config.yaml
n_kv_head: 6
init_std_qkv: 0.0219
beta1: 0.95
steps: 4970
Each number is 500 + 40 x the weight over its row's rms, rounded and kept within 0 to 999. Layers, rows and columns count from 0. Numbers have three digits each. The size before them is the row's rms in percent of the matrix's.

# o: layer 2 attention output (transposed), 384x384, rms 0.112, rows 109-144, columns 64-127
# v: layer 2 attention value, 384x384, rms 0.124, rows 110-145, columns 64-127
# q: layer 2 attention query, 384x384, rms 0.1, rows 128-191, columns 64-127
# k: layer 2 attention key, 384x384, rms 0.102, rows 128-191, columns 64-127
o109 117:524475476520544435437493415561497468481477496575561549548554542542470516508468481443510574486467518495505588547567459487555577511537445541519508527466457483523480503531494492506500454484454506
v110 111:490473537464478476503531553500472524432458484564473480488482456520437543551530602466543510454436549428466515473496490449545542539563527537522501471477491437487490554481563533464427524535483484
o110 110:515500522418474476529432462548505466462438436508545557529466450624533429533517519550494523485493516488454514585535467539459514453543542492483538459437521459468536492465454477446515533539462524
v111 115:508439507518521427529450530483469493505478492524415541445456494473464482501504503562499487536448485395526446495527432470425500447462502535491509516433503494481558498567390511541550472538561531
o111 114:481500474432490456489523461488528525509471482472428462461479422541538501525443485568550381501563486518480477491527502507447505523450530463446494547492457460506501479481546532412500485515503555
v112 110:460539508543520493450502461542425493489477476470509481449486558428566562520458515500501537502496516550496582475528507495539504472481500446488491482463404570447476538546506453591467484506545493
o112 112:470472536519488488429539480523571492485507417497538443449491566443511461505532590464503526526464510479471521543521529503488462517547463523409565484508477571508541463481539464423518522549479421
v113 108:450506541460474527491474563558486510496477486574461581452499500457500490452497501508578487524529518514530452435411539492500486502512457511565526526448473527446468465542558510509542462418464436
o113 106:492540588535528457510484481590473530500532481479427546511521534447513467460476471521508542524434518466478518455586479560509471520548441550555490503512569521507463485535544495544474544429451519
v114 113:490474472488502525433514509482516549534494477483531499487540471463499489542524511520408484574495559452495501543496533511508446500464448532487592535611503552497499514497515509482434515488502446
o114 113:566484561569546480453500508501397520518496562534510487465508514504473611441473479476514481502482563427496538462462490512509524515487559463510534542481512488517491417553473469464466604477513534
v115 114:503546476481563457556411478502489485513449489457555498494558507473502465481512493430595499482480485498496577484538503612448490538537474461468463517584566428519527520491454476485452454570492506
o115 109:486504483398488503522499534436448518492542504497449530491544516435448446473535602502521523522522439470471549545478482499466440467515509439505530496522488455497490533468535527556476523531498507
v116 117:478490533485495454512528456452540447549531563518486501516512472550477478389558464450539527537522529492516517481483576481531445434533512512431475464477411511493515479556495526517571476521458545
o116 113:500449466417518504524494505507499517546509480501465454571512511525531457511537532507466483438459488523492458455469454487531510564471507466534432499462523462553470500451502527419465525504488510
v117 109:468521471517490440545419541531484476523453541450584521610518484507477567440483488524497525494535520547498512497463493470493478547491525514526507544516468520569488510514524581527485544521531479
o117 108:540520546503434451430464431393560464521533438512423546543474476469476424462477522540510534536483402546500535500522482513490548466417455551561573480450467504512471474492491473540513466503564516
v118 111:578490569483592501476528550516550540485558448481595487464544534515546453483496476461444565467488520424538497493448507538509546593569541492526478478503506511520449489513485462528525424528511512
o118 112:450460537439532539513511537501493525518507550499584560430548567491497560497492506503499556450496560481461444506488520437489467503496456507579467557534542514501508499514454518586507513478468511
v119 114:412524472497462479465529543452457459472541524510483526484484545461520527526446521450530461575480519452561476465539509506505541510480540428478522571541478467514542540500532537494466533503536515
o119 113:505402453465392537500572440559510545550477508482441617460440499488525553477440560536480500440509471527528500481589500444517536487501497463526417463520570568508534510519561453471515477386436494
v120 114:543482482504497575472560453508508506508470503469555539566562507528479442472499502470516478595553486461518543445535527499463470519558501511464449473478490538464451498481480541530534431481544496
o120 108:496477526539530477446449541508488520530468513480449494548470526460507498461533485493475497502512480492536525468482427508455463536504533446484383514524459481487525581485512409502530476487591463
v121 112:495520448499465425469513443483500548424516546568488494414498427460520434470469540502494444426517474439428474457420491530492510536523514455486499509461542531502473442489542420477489509553443614
o121 109:476436498508548490617471486454528522422444515577498509524457477437496519450523479528593514491529528517570548517457536453467453488509476516512459458500484465488447421537517489546540527459528457
v122 111:493471452452479500418518500454481472524453505509578510478476474404470464416512511537493545526502520569534430409517440504469505414557436514556541472536496518464444459513484509439432507505503503
o122 111:520446504428549487539543542510533457454580476481487471422477491502564510467477482596549468502512557458538472435491392513482469497530548415491525449511495484478509552502511447499482551449535541
v123 108:514408541475479492506542460480507421449485528431454536542432477447479500515535533476486489521489485441526459509468494551537502523533443482488552453551501485534491525501490497472412536509547526
o123 110:496514584480480500535451461467503447485546505546522525468528506520501526451554476611536519485463459485501538484424522460488486466612529455574491447518566519561405481464574474472559522536482493
v124 112:502547608470547522448556565562469496490547552526450380528498509518468469491482530429503456488458521524535457414470511452559520466474480500439482461520425423541495505474503504473488520556499532
o124 110:486466479476404524489529564487542491584461549468485471466526501535555471470554497498540443533462472507498552529494499537540516527443487565530454480488519497492495474534491452506431521508411568
v125 113:502534489467540569514559467480561528472474565493529528503450543431467456506496516516457481501473528466506420487508490501517475479567482479466537548544525494485438485584465440595494550487525473
o125 115:452507519466544514478460564530542540492477467489504449437482488399530543481487599499546503537485509510522488499528515543524521447521576557459455446490580542572477560470408513599455495528486475
v126 115:474550447513440495596508520488518483544445435493443504488433466524488507489431471571512522487522391536521527530553606442486537512493441570508543474422511518492482519572482565589509514467467456
o126 113:532466498512486554499492559466458489521500499495460551541485469506483507508466460508504506522497487567473466476465536586500457578546500548450536472547527426530583467410460462551516464483415470
v127 113:513484508525482529537538524401512509493507481538500488526501483423522448535566503483524472527476548475561482499516461477473476544500519503458462533530526462517533476524542526496493476571527465
o127 108:539483488599491538472483526546474570499491536501424505541507478471507452572553503465472530445480453467503509521507409465435463565365453457495480457498491519495465506532496448499511501580476507
q128 111:528482488551532502516474490544484451477506451570584504501481446388455478475394482470502468539531495456553477437489471432571498467418570501577492592464535489507516519511496529503538502509497536
k128 091:447488458521465483514532533493500501467515493465491472473525491496485521466433447472445538449517549451515518516520486488517548499478490474487483499501504536519506501457500548573561464538506502
q129 084:512566447538519471488536494540556511447514454513488430472495529423515500446511412448465527481500531437473488483476440445531528472482515485498483593464536524477468505476517557490456475516520517
k129 084:486477521518543482449481533478511501521508501492540422456569511465473495453493473467482487536464481515523525461504509570531531516557467529524523476481476488523478508554490448436522502471457520
q130 088:464421527520473531599461471516548536501527503475583538496494476507446475488408484537529470490517490506516454535519436414540482552490560528548511556450517534519481509489477459510491483503504514
k130 082:497562488547529498476551523500484456495527531480498455576493572469531503489525529484496581406478479461515559482538513523542487508510459512548565481523509492549503481488568504537497425555455473
q131 094:518532515535537583468537482523540613458517517528437518493517471543561460470478482525437518455461506510535534489490479522490532443491551478593529436516495512514562492519447565528493465485516473
k131 093:463484485488541502483570539392560465489517529449564484428576465469494526452530473426599512508498524423503476555501501452516496492462472501490507520412441497521501552489488479467488546560479546
q132 082:493566439506435451560502506521537449465483456487560480502518501567383528556483517491514497497485487495527536468524537463473430424518448541471533500496542519491430526531513518460520459475473471
k132 083:477565518505556514525378533561448488497522525483544490515512465377491531497477466518501526467538486528455530581507475502497569498539518476517519584516540527580526483488495498549479438494528503
q133 077:535510534487548466435541536506451459462498426539509488545495480501516467504500507594558504522487519485492490516472484517460511403468545407503488492435564540502470547538521501505450527513543525
k133 084:485521506511454525540505590495492561516591512497578523509505503529449523541513446463536527448518530445497511506463472449445499493516397495462549535539541539533461475456480524479515475494454538
q134 079:424551466517482482449494530545492558461518483488551529445457456481536527477509435502524514474411504508519499516501482514481554456567537482561573537472455551464482520505461510497489483511507557
k134 080:442556508513558475513532578401424517501467457501484412539515510476438557500486502431499501460486505556527494518494484497494513478425462483455508494532504539467427573472482540475535439532501442
q135 084:494453542517469511506472506544492499536476499500510475420481514508512514486387508508470523517467487534499437531393449427461476482461416480506442559482557482468454481507483482498509482514468455
k135 092:518511475524493469563516526506525464525558568538492584496538521469482504462519545544594541494437544548498451558549503457480427432519527523552455499587513487505488496506559493502543519523475485
q136 079:528532452537457443453528527438540486507549478530584477511522456536556406440565484532452522520509448482478421483499476488536520435502553515486601496534468504446509420476480511390463506524470445
k136 087:484440492511442490511461498528485467485545449521522465475540467434531563444500604523474535526518460459503518483562458575514509555478546546480501500560539570462529495511470526477553478491540559
q137 096:476539469481484493527463410590504525497487497581412488520583546549517496504487457478480456465574482484488586563491542522551515418452471451536509497501422488526582522467442500458544469456522464
k137 094:475467495560531453473548477535516494490593532500529487554459487485534493561468567490517539490509495516559481478519577483537552489550471494437521512499454494608532531513479501491573478499507489
q138 086:514474534504474474465429550469485539531511456475524460490469409511428473487429496499531526532465531529523450502422502524477488481488468476425477465449496553483556514537520548448553477557547520
k138 090:456490459503594475522525526466538562454452444503490550449544507503496551491532512504527473443488474493529534539537557521504528497505475496566530534469488482415510575509483553538520502475523496
q139 089:495568453518499470531554504502485546492576490518492570551501468544450548476622607480467445495532514499424546521527443490547515492518549501583539555491456512502551538532522472558512433511492498
k139 084:510405511503501522514478467492545542414479548528557384482483538481533406426500443479531565460559498525565472558505490524531468537482501494487509508533456469496475456458502519446475521495486502
q140 084:481539470580542511420483509492438499428526539509513508504453449550495507517502492526478527489487502491502486495499501429498564574527481502500506442466453497521509498515478431426452488449604486
k140 092:443462472492481517496504445505469499436478526462530562533504492470470491511543516476543492519540515464463508527425511526549480524520433514510529517534519480496488442483525526478526456493503473
q141 083:512539525497485448545425472476564481560456573449480449624472448529504559438533547495516553500516507466460525408541527401507510492560495531430524507489518483516502450469516521430503469439413417
k141 084:514454404517506545530527476533565443545505507531478443472442451528473509516503473487500511527483439446520472414444504576542420543557497443516478526565446457495478565474480481487477520492506505
q142 084:506502466502438623486477629509552568457509486485482524532542564524551470469510451491486549489516514517445516509515521520506568481562510498457500483495468511460516498455428554537465524516601476
k142 085:487529515544438454505508473535505503449547525475409522502558468506554516470477597489467498488516459508530527477507439420501513453488516500413475505497434498449503505460500516424462485431529552
q143 089:461579515530474573516501426497542497519519464515461455447540518464468483483495510511451541554485519430504543455501532494525477504422525512553419496482483498526547488481495495627500590482538428
k143 087:508485542464570446513505555534460504453509482520561497490522455589560530553453504456480456519465482551460462522459464496497519513533516516498516494518495464458438486458485551409467509532563536
q144 092:569509487460443489493523443524472526504498457514506511468523534463462495474448435451486531498477560536471507448481482503477474543475528526490465468448487511440551459525513492524495518456521508
k144 090:540529513452450450546542500537547521538539523428513461495533495498527496557483436575480460509481459491500452624462529485553554508521503474455522507499533485478509509529497484540460537517512516
q145 085:416519553443548509480479547532466532532489504573545551562430528450486547470550461530497510482469522552522485503533496503509558505505533520535473524453509555488471449490488506521523509460467487
k145 090:519536444538567477505501464471521593441537538499488395496519567426499540519516542490539481531478549540470488550469483441489483516562491490536534514477576540506493472486431566442551506508554480
q146 085:507531495498533585537544464472497438510527608541469467487429539504550525494490457410455490550483515507482492507480492467432507515495469458552536478479492496540502518470443465407463508552529479
k146 089:500518551522473418462481507469522550541483479550486504513504440534456557468520471561466483516470503407538451536469445503546481526440486480539471520502494543485531501618505505470514521545438549
q147 093:542490486542445466495480525534564453569553474467493421507519575490502564543480495459491492481447578440456532461492501523516540467482482495509580436426552512536419560481495487490506433520461493
k147 086:503409510492537504550496535484485513474499505463518575494430475554521434556497544522475523540498465453525446567531493530531490496495558528447467480491462464507541527481466444460449544491521452
q148 092:499472496535543476536471432530454543571501481558528565427484416561507530553518516486478474512549490514458528452488500545503547562516465530541529474492547449498506498546525544470473472534556505
k148 095:487476524544471483457541515492513505509535493417533505454510496478521526527529430516513507508467453472505514513492510473561484499534495472526538463479425508531511546534508508548559523498486552
q149 088:515513557591450585451541479485546573525515519468426460577486445565522540436509501522445481484548505519541512489529456441440494550507455417528477507490442545425469448481542580427474515495521520
k149 090:514545515520452491507426510510507367471486480516540479469509523584466473540528512509496473543479488494441508557475461503512429463560453498500491481537488526472510465515505506498446431479529551
q150 095:469502506542531565575457527428463465533529509516474485466585503506505476519464469511542483546547477518550524545444514542479491492446570514516508549528486551512479570473429473511539485508501534
k150 092:533525517554493537560498554533506523466429520506474503531472473486476558545581549539437509501488487452454564469504571459512560487501505467489523444458495558551502509447562513407451554539553520
q151 082:469523495498476465460555491463516595536457565501515514577477480482447551541481503480485516472541514483497439482487473475519554473436471494495457538500537429485455516443483500434501531530540479
k151 093:432489444491603500533537513526493481455577454509473484513502483465517514553495430460519562489478542499600412482508476479461539475531509399532564517499507584519485529443493426495476449501401527
q152 092:498496493416456494517471526530519554464525574482490571516535462445536529531503534514481464506508538544475529480501486503489584407540506473532474507453497513463472519472519423494492537509511487
k152 092:492500471537466580536531495491566524454547467435522419598525522478529563492519476486467497483508462545475517502523499571505501504522552556524429515496508469537553533460526490574527549509546462
q153 090:494508529537553466501519467554445525498517475541518496566552513453457461434549506600442466492480518536494459476524504506538441531517547516530398527585469480426471497514485497512475485466515480
k153 091:539500556425432493523507487494593510526470497514530475441455550543506465421507528510482445557527530558490434467430505497496513555478487494512478499419515431501435468535509496525513534541464506
q154 089:492490467519477464473497473502501479531464483477498509431488479508451526467479476470441500464495462491520524558481534458541468448492511549526518433564503497552521499481558558498515509546482519
k154 089:553465525527449513485534459495502498560467509500526567478581563510536446492497540518474449520461515433546460511506493504460560516429490492453524457492440449501446452477525539394546581466551538
q155 088:537519511476483474517481540459522512531468594536430548536451510422462511498554511459512471481504486494535511479580479557486470562474531489486427424463468486533519462549552555550533547445473565
k155 090:480561534442591539476471518525503486502475505497547448429446451531510522423468523517509574500515522546492539480471480508492492457520463497544592577568550496464570583471522511522397499493519541
q156 088:536476538504460483475478455470503470511475537583531541527474465426484495500480438502529451563347507463476471593453476460468518530506477464526519557427472491510489469497491516495492441495533557
k156 089:538556529478493470421505497355482500494517513532567497518495521527511492435539519539530524546544506483567478548539489502538526535533488516507448555460510483512425529572471513490577446481586526
q157 094:459532549506536455476480527598441503432507528495516477492510444463434520457465484511518454505468484553440514493502507471517434593448500510514576467446454526495469530520453474491465473571474484
k157 091:608424522517506470507558474576560477544464481541490542464491553470519458542496485521481454550557554491470492449507447446520475465506531475532487436506485423582528478528526455453525542444573525
q158 088:420591485534519457481556493543537564456402527509502488504479533495441540517485437501537479490538524503504442540465539430492444507515527447547506534528558498516510561500500458492533500558504455
k158 096:609499527527447520499504508471533484473440498488433512487486511411532531492487506519515461500339462466521491499544457495500473478481509610534484428447440495571521476585509486456483547468520486
q159 084:467452475528472506553537529528469491477542500490547454462484538452433532477523457476470532507563513519473488515482468508394484457511475597442495512505493500584546513461526425436467508440481466
k159 086:493549504436559502504508505470536450487510556467564534463509492434442482577503514423570487477432567498500525450470535452519591487479533500493524544516426513525490458481414528566525517535487522
q160 080:533511515496482471622508435489527458532559527437460476507450513521473479524481590461568427466574476500468489413541515542480430467537503583494461532445601472529448584480522510465431482477494487
k160 102:488499469511500566482464464523539488498495507457570515511500394525450540543534449535551530499552522493527504461470492466525477517516527504519488534532494469472514583528534561527478509484542502
q161 079:497525570578470528589525427471529488526570475424518482484524511582459468532485547453537447439525505534524507504496541501485448514548466565535483504565505504449492560534519539557468385476511498
k161 084:485523488514486439453479581544509475476546526527539476498484478469457525522491521415564543522571550424518499500482503483474585558474499473489471551534590473529520532476498513581513435565452562
q162 076:508448504502536506495556470507512474557487560541514510548463522549524488503454581526484481555541487554558485512510501495516421544553566545475428601507524492568466554516447453543455545532428525
k162 088:422524460499493537458437476487534496495543546518453529507526448571462507510511409486551509486484512530509521475537490550520534521504515485517493447499464508442494475498491536571500518501512543
q163 081:475533488498492479511447513533465451490488552492479441509561470561527501524462496507498515503548473564483577503497570506501467464509511458568506465506605516483517471526507478537512492531432558
k163 084:485481500485505615542523480494526469550497548539520499517456403530466523541497500495556496498449513494524489471537417518525488427577472514536549591478510443599497526523502542530523462476619468
q164 078:441469474513494471495546507566446540545487504457455513461457463473503491462592507563477483507420528513502528516490503495505467452517518386509506482550524438519485466460455521462538478546563529
k164 085:566624538533416440500455565428550485469452616461488463549536470524455522506478506509587444449548512511474467489522505525559453538504517520496556384463486525533506510516523516548490485529489482
q165 085:491458497525469489458512531478503497511515481517465389507547592546533426504516494491530541555508523516476537517538546508508470539516522482473583554515512491480557570440527427588551507519447508
k165 090:493557488462584541472512510522530481480555487487487564539513448575522578538466525482521486451489536507485482530483523451464504446460501538511468488496571465553514469485505505511521517468560503
q166 084:465601502539543544451458514538529564526477521377454531526517460515512486534486503516466485473530489463460493542540424455452492530486504486431549517491455485464463486534600491393508531514497495
k166 085:491499522456519436473529493441466427422426511538526521452507486506507533472558478521539517517482462531492493512407504500503518500431478473524489474452392524473417541528549450469510525483440489
q167 082:440506555489484491525558456502444521481418561501493484461554462523489506482558535539526481552518501493496529442505513536534502565476476496520493497558454458576519515542469538467546481561506511
k167 094:583539545458405510423546481520505469528482546541531500512482488522534528538528461488520489523437545469454533512506518475445553465515502527529454438511489586511477451470520515444543470468455464
q168 095:569561473535486505486554464532511521444496445507507481461594525496460547464543572494476507525479529463558512470534466498455528516485493489547531367480490423550494503466569485452542520512468487
k168 085:453566525446512469418464511396435470539484532505541469537505485551507460524455464446561490488532510427479476541534471499532500510504514489420479587569459553501595451493477494529451538506524528
q169 090:538451514412565508506508581471514495498423448499457480483573496501479447444481531504498479495572495473459492468557484443498576505444529639486540482529444390453614512540504472553524600539520536
k169 087:463553513535527536469442570521488499514545435521504407481472533466530546499486513510470473483509514524510504583471493583477495438549562511517515550520507466508476562463589487496497499503622501
q170 086:475440505471477465482479517503508531474485517437487536513563555482488411532430494544464521530480509485520454560535474521544617489466496508453375492518505424523501504454470546448511503508547439
k170 090:477500568519539478443503626478516439527492563496504527497430504539460507491405501583459561516554476475461530494391548483415413498457508499533478501483532477485525524506526532535556496565454440
q171 088:504494502470480509514450512514558459443477481505545543478515436461519499467549571555427493499471497523516419551443508501495460518497501513556534501413526525573494463550515479473468544515533438
k171 088:494497570512467562487480480558561491485495500503546532524552519484524476535481460418496499511531486504433548493531466463411481472517520534572463469562490496536424591453504551467490485504453519
q172 088:510486476483564492499457505504545454538458463470509483542475590577531500482525508504466509526498490511511470469574475487465484521509530495504442467495509437510486524500575474460424526536467503
k172 086:483484497554534519467533526518493534501503550506493530559528542440524577543539520489482504540551447499458512456489520491513480551555574500604525528553475536498448445462452588524553524458550451
q173 079:518502527493454507474509575470437494580532445389455559477461531446500546554531550525508525480477481460493455549504475498521486573486448539508507534573491573555521509473484545538462501443541496
k173 083:502493498507497506466461508530540477507492543588524453454537582484536571490462611497579443496439470513506549482500486446492500538548445421483469496451523482490483498519536422460517480527494444
q174 085:466500473495492416477484496448511516557542491418478461543479455513469450521511579520486501533529534491493468577569492501521490550530548572501544483575505462533565566580511466516482473485423587
k174 088:484565463550531539519521491490532505499411514475531561518511468474475562561462501492489505464464565427515508495439519527476526520398494507517550523574423513513520424460503553541533552511551507
q175 089:503481469553463556438518486520530504486495548449526544516488547459473471508495487524508506599539486459554561502495541532431384541473500450528542486517484567478483504561444570526515520466547422
k175 085:531496474548514496472444488435568500516561555558519453505533510438472498508511548507534542483557477464479492465548471518567451559505530521498491458501528463494517481553533481596477567508478529
q176 087:465493471453499497473575481488452505432477546496530469470467420515478501510544481535467433552504456540510486537487495476473471620487499459491566443449459462520505490561505549540531442487438418
k176 092:487536521544456559470483542506471461490518428533511497575513613526558538412491381532517532492482508571525507447465480510602508486490464470537491532499521516461554461474447457539522473530508541
q177 088:455465485506528532462534450616461496532532468632535453478510514500466540470470490485525506489570502465537491492504500488456488475394472514432516383452474506523473548516505509480464528518497499
k177 086:502494481586502421492450537506561489457486510506535479437469513541499473490512487550504522558497544453474458514524477542503561469519484496506489522458491481455479446494478449523498481516505510
q178 093:501445453456450490556503497489514540514457481489487514512465465539465500487489516540585428438509461511504499489479548473445489580505467522526521449423497539506539547527502432535490472440512518
k178 084:537481464513522433487563543514503438482497520496479447520524408551567502485484504508477484479513552444516473485470545525526518493457438506468474475502445451518523545494543537494487517388563517
q179 092:491507499527421447575512536531403457517465493521539470550502489439578479516544472463503491395556448540483478474519441524460394443502549490449484507483521480472490544449488492547552539419470452
k179 090:566484481464528474423473460565520468537521585453509535470542564519503518458530491520490515506449515525545564494446555469546511419523484491482495510501524513495582500481540459464505424504516535
q180 091:513528507533503566423492458454489515500537443582544521480440461395471530468504542442542505540500544486525507452466454441545595484476544475453567566516494533482455560478512496485540577543461529
k180 085:522473496485476523462424512428458480501500460567498451481454476497417528531470543502444506500531416479540533550469547518413505492514516474479479541472514563565510493502438549609480534547525475
q181 083:545587569508505479481496547570593460507507539525431497527521457473515531470475481541493513489508552556535474448521526509511525523439513513549453482513521527517458507520468563570550411550481466
k181 084:508433400552517519510502509452493546470457497549493456524506520504518465532545519435509552567500539514510519494476452501540421501550549500515453480542494466547488491450482535459505540518433456
q182 084:538518470514478528512551473585518431504577534600489535521451546436508518552472552496466477497517533518499560499502515480456509525538425545433555546572518596470530498482514493576495488488472495
k182 091:534550496526474450512453524474523453529485555488441514475506483552479490467540476553509475562539484535478466459470554568531446543463550578479502461479473437489586454488570480562526465531499494
q183 076:513500467481485460502578521579518527513490489464461494475475466529477421524490526500509547485538455448471441439492525482526518483460509573513451511504516523530485492486523507531478518537487511
k183 113:589519587448483520519503536522494451491501497543427425525491513515534504503481570505480424494467490562470568472544539490548499470517480571488492490492516484455539479565527435478471498507536505
q184 100:468454528507459433540435417459440469537530485457529523510493523534528483509557518485609490488486504534493423518514487528521509521487431442421523502466493580586460454484420489490483564508475514
k184 099:480516466545507542476490510571510463521451543513513560508484484464503567517467506468449525519436480478504516532483496521503513560507458539464481548569516444421501513584537540518471531506531549
q185 091:506469499475503457497520535520536520550497557442484478488461478545559561430488572550488471472455535524548488505546455452461523402488459472446451500508488440503555479497488494510504481443477462
k185 094:548481480541480534488478558468422533471494457509523512488543504488515469474506535488519462478491496469528530411403525512492457589464479565501538547542549426477470512482553453500448449422538529
q186 093:564508544507460439569534482483546429492540463524531510568504514484529465489478523493494476498408462494444457490496511489447532508507501506444527493433513444507524458504537507433481448453562445
k186 089:468472522509516462448472444524463524543388493417456449517522548466505529576533562572472520511489513537485541480547503466579542497470503502476500501448503489530478458440504541497510520543499512
q187 089:516472431505454454527576433509593494468485462502485492508501490474582512486544509464485493520463563510458453562473496509504483475513500530479505442461486473449489538454552571529520505538548449
k187 088:462466507527556368490453610460464527491466470465512532520504476506440475503610423490545526481526580452532513436509466466457463526487515502517457540456496478497563459496470560510467452556437506
q188 087:481553487488433556433562518511407472454473500496480526431486558607431459570494487490444487495483473493485620425470458571548544531449548528561531518534484451464560472505491480555474397571495481
k188 087:451476537467554481525435592514524505581510437466428437544610494483522517492519555553435509457532474501452476573492476504476554510514470461556516517537509514477455493540483521567526536521532485
q189 091:558528495438461544455518430484419510456489549484421472466484449388511544535539508504541493491566506587502522510528479507531494526465457559537484505448481501530462494483550489406453486545543539
k189 087:447572519478560498539494477532481464601508492526515467475508478495473466443536490509499466525475482427507560488468488506484411492473461487480514562530494491496547530502544522526516577480478479
q190 092:472517481501496498535602572556502551511448487489378439488554513504511515493533507504462422504476487490475496476497575492494483463556516469531541491524500452455470457551572488545489572534476545
k190 107:471468495537565523477487502481545482428578470526540526506458466471411539528494464468563555491542539488544415496489495527486531487459513492559553512519548541515458564512492483481549474566489501
q191 090:454544507522525529497504502443524538480542465524495443524495494471551496507562447443563430479519523443432503453514446534526526435501492614504516488533513483527527487468561492443559482506560534
k191 090:499497471467453456465448464496525488502416486496545451465440381496482472508520485504540461484490576562481505581523486465515493598487579465459524558464461549541486560468505497508424425500527486
v128 100:490518522540492501501576556506558479447467524537491506562477467547489499516475528541520493460513533432521539493511477487481537596507462466477514522499473531483505510545459503537490505458547452
o128 102:601565504520493450435461474483471536518461521510491484550580496523470465544502478486519529552511518502517538490541507504526490439466463477588605413513440546451515525534565552518567450496529470
v129 093:556474467449484527553472553504542460526541506507497529496508498496481540456458397535604539457529438527537490530526516529542468463422453488534471422501434567481463540505536517537486527473456452
o129 097:497528551437468487579540441464517509500554521568490528511432592489517515515472503482502519478486458498540541492527535504453484461481514559464478464519534488431506488539576521462451495501495548
v130 100:444506522487523581492540492457536431461512400529449511524569523471528529513551517476536560533416549483537530496518533427528445480518485497476545504516554526610489451459498563560477490464526508
o130 104:501446475537500443467463475449529412494544592557452499506489360473484518443512537486457460534508462489509525505562502532541459421512520430491568503497443496570534485488441473559523452500465463
v131 095:465558476457502527487512437516439522517529531544451512452530509541561534458522525532526547505514476516504609548488489509482490493452493588490483503445490472514503517553494428530557457527499473
o131 103:438498521461504486467547481496484498456554472492543495441459420517473418531512534460523486507501546471515497554461502390510549560526512531485517534477480537483491531404378555465522491590518437
v132 107:490505460463515468546590502499489514534470512505456535492468585527532453591428384494523449523489521432425495464435502453552391485487515445558485500492473391496478595504441521441443517505476459
o132 110:482521519486452499483420576414537560424483566472509561418551513538467514538471490413452585466513455546589522507478499576451477478547484520475498476529455573485543523485424421520506524467540513
v133 093:534458532547541479471533473493531557480501506430448487507482514581509459507500546493495545455453585534490532487476500564505531497489460539512596492547458550543496583438454539429485470496517500
o133 101:496482566471504511522544521482505479490583467494521451515550498530524533545498453501415482487410509545459501552434514485490589433534547478412473486466600460515508493460550558503579520526537495
v134 105:491458521531498563483531577516568539463501523457481569549479521427476486496488538536591490490461505495493450523530437482511480520583492538540527537543450570417428445503499500443495583464566555
o134 108:499497508491508483437546517523489513473526480556433476602541477534474511555521449570537497504492569511539545476492483438518520563539503471472407491425481493463510449474417502519565523439468468
v135 093:474524555573463531462491450448496472506454527508571470467535541466479496485488523543584461518448468520547532488526494576476458428477477505477578580567471556473488433486459482561479478534474521
o135 095:528487497529498553485448497569526545472451484494472469505512545505448554515502476436477550522524458517531547560469482456561467570535504515537441538487479454524441448467519464494499421525438532
v136 087:509441522438534495438534483491485461565507474436539560532444487545489465528526562488447457544494534487540532498499605467476461448469490492563513511527547424474484446568523533528502441553451485
o136 098:434497514521454481480526445457500531471500509491534560435484521505495460575501453520493488512476485513482471572455465480444473457500455416467528568540427448462458520540522510486542499476470491
v137 102:505492480556527486564587498562531556503414454453513558486506501513448500453574512509459543463471529562559513563505503494501509551454497489554485544499526497542511448497531491565500522479529468
o137 106:498548405515547450561459452479512525477468413509500479503503456516525536474487569480542507524486489500513486530574385561475437549455411500498386542472495417462516472505454551511537460461507446
v138 104:458548516469523443507481498480499450529549416483545450480537546548499524482530527512544492450519471512491483581543471530530514469555510495516456560534508503428441454492568506496485537483536477
o138 101:444533475550539512476587528498498450533488543485539538492492517472546483471470470449497544500529499549604430516551517468532476537493438481513448442516538470575538476527476487511542530486509414
v139 099:449545521449538538427432499443488548540485514548424479441500545517596499426410488472543464528522568516534511567548577459563477523438520520484526531534483473507523553483537487539557533448431540
o139 102:477414523531489506530551533529510458552545512531443503546502509467476459492529524451465482426481445504492432471440533546605525475468513456388519492541571520505543517455535491515551494483495517
v140 099:494479520505482479572486522451498436470447544522495520511508505455503445535472452508503492523514475450519490513455505617527504572438508463476555503507490511540516474466503559422449464518544538
o140 104:518503515525451513571525478510599467542508511506481496572460486546484534498495472527587491469478503486469498483465455494486372487500463552475518534472546464521585490541500491504472512521470533
v141 098:494496479499548518506520512425488493481512570514560454472553531512532460497530486507566426478518471508495476491455442492530508572599464482491446573455481544541491588459445455546458513490475562
o141 103:592479492437528527510545443471442488504502503533458454504578555534482523472449411545461472529454498464514500521502513384564507537525529509494453566573474522521460458447418518460587569544528486
v142 098:499493492548472530483444551570446484520508450495520512556462474490485544504521529423521539487530546522474487507568511503518467596498564542460426445522556451541533489504505556521504537530527479
o142 100:511454494452499481594573482519603496477495545497464503526487565414548474460491515512507453502475508453465545482558476526501438531514455522482492446491452510489551398587379593451454482389494477
v143 097:492477486510518466561537505483504483499634553514488472475532499476534540528479441521509530454441485529548520423482517523505501487469582512524498516456491455543553468457442507464436540522438522
o143 098:503475460480528441471478483523473453490573541500547515487503573386445545550508458425474517492526540515549430489496550536485568482525503456533534559501550608482466493501488499499507504516536425
v144 098:432499482523475599501463470418566498527505507537449472484478524513516517586535480497536494509490536536506501528494491444495443519520488505517440446461512472569523526519526558526472432495538521
o144 106:545459482446505505435503452465522590521523554480531558500556536522570470493511423561500509466525478522546525472526460512508538502468516504541484489410422597516436496483423473532516483463456569
v145 093:491558514534464571504501469471491472519472484520484469480461516508442571483561437497518485470490579462491546538467518537430468560476459468440587513503523462474493523471449471506541508497507474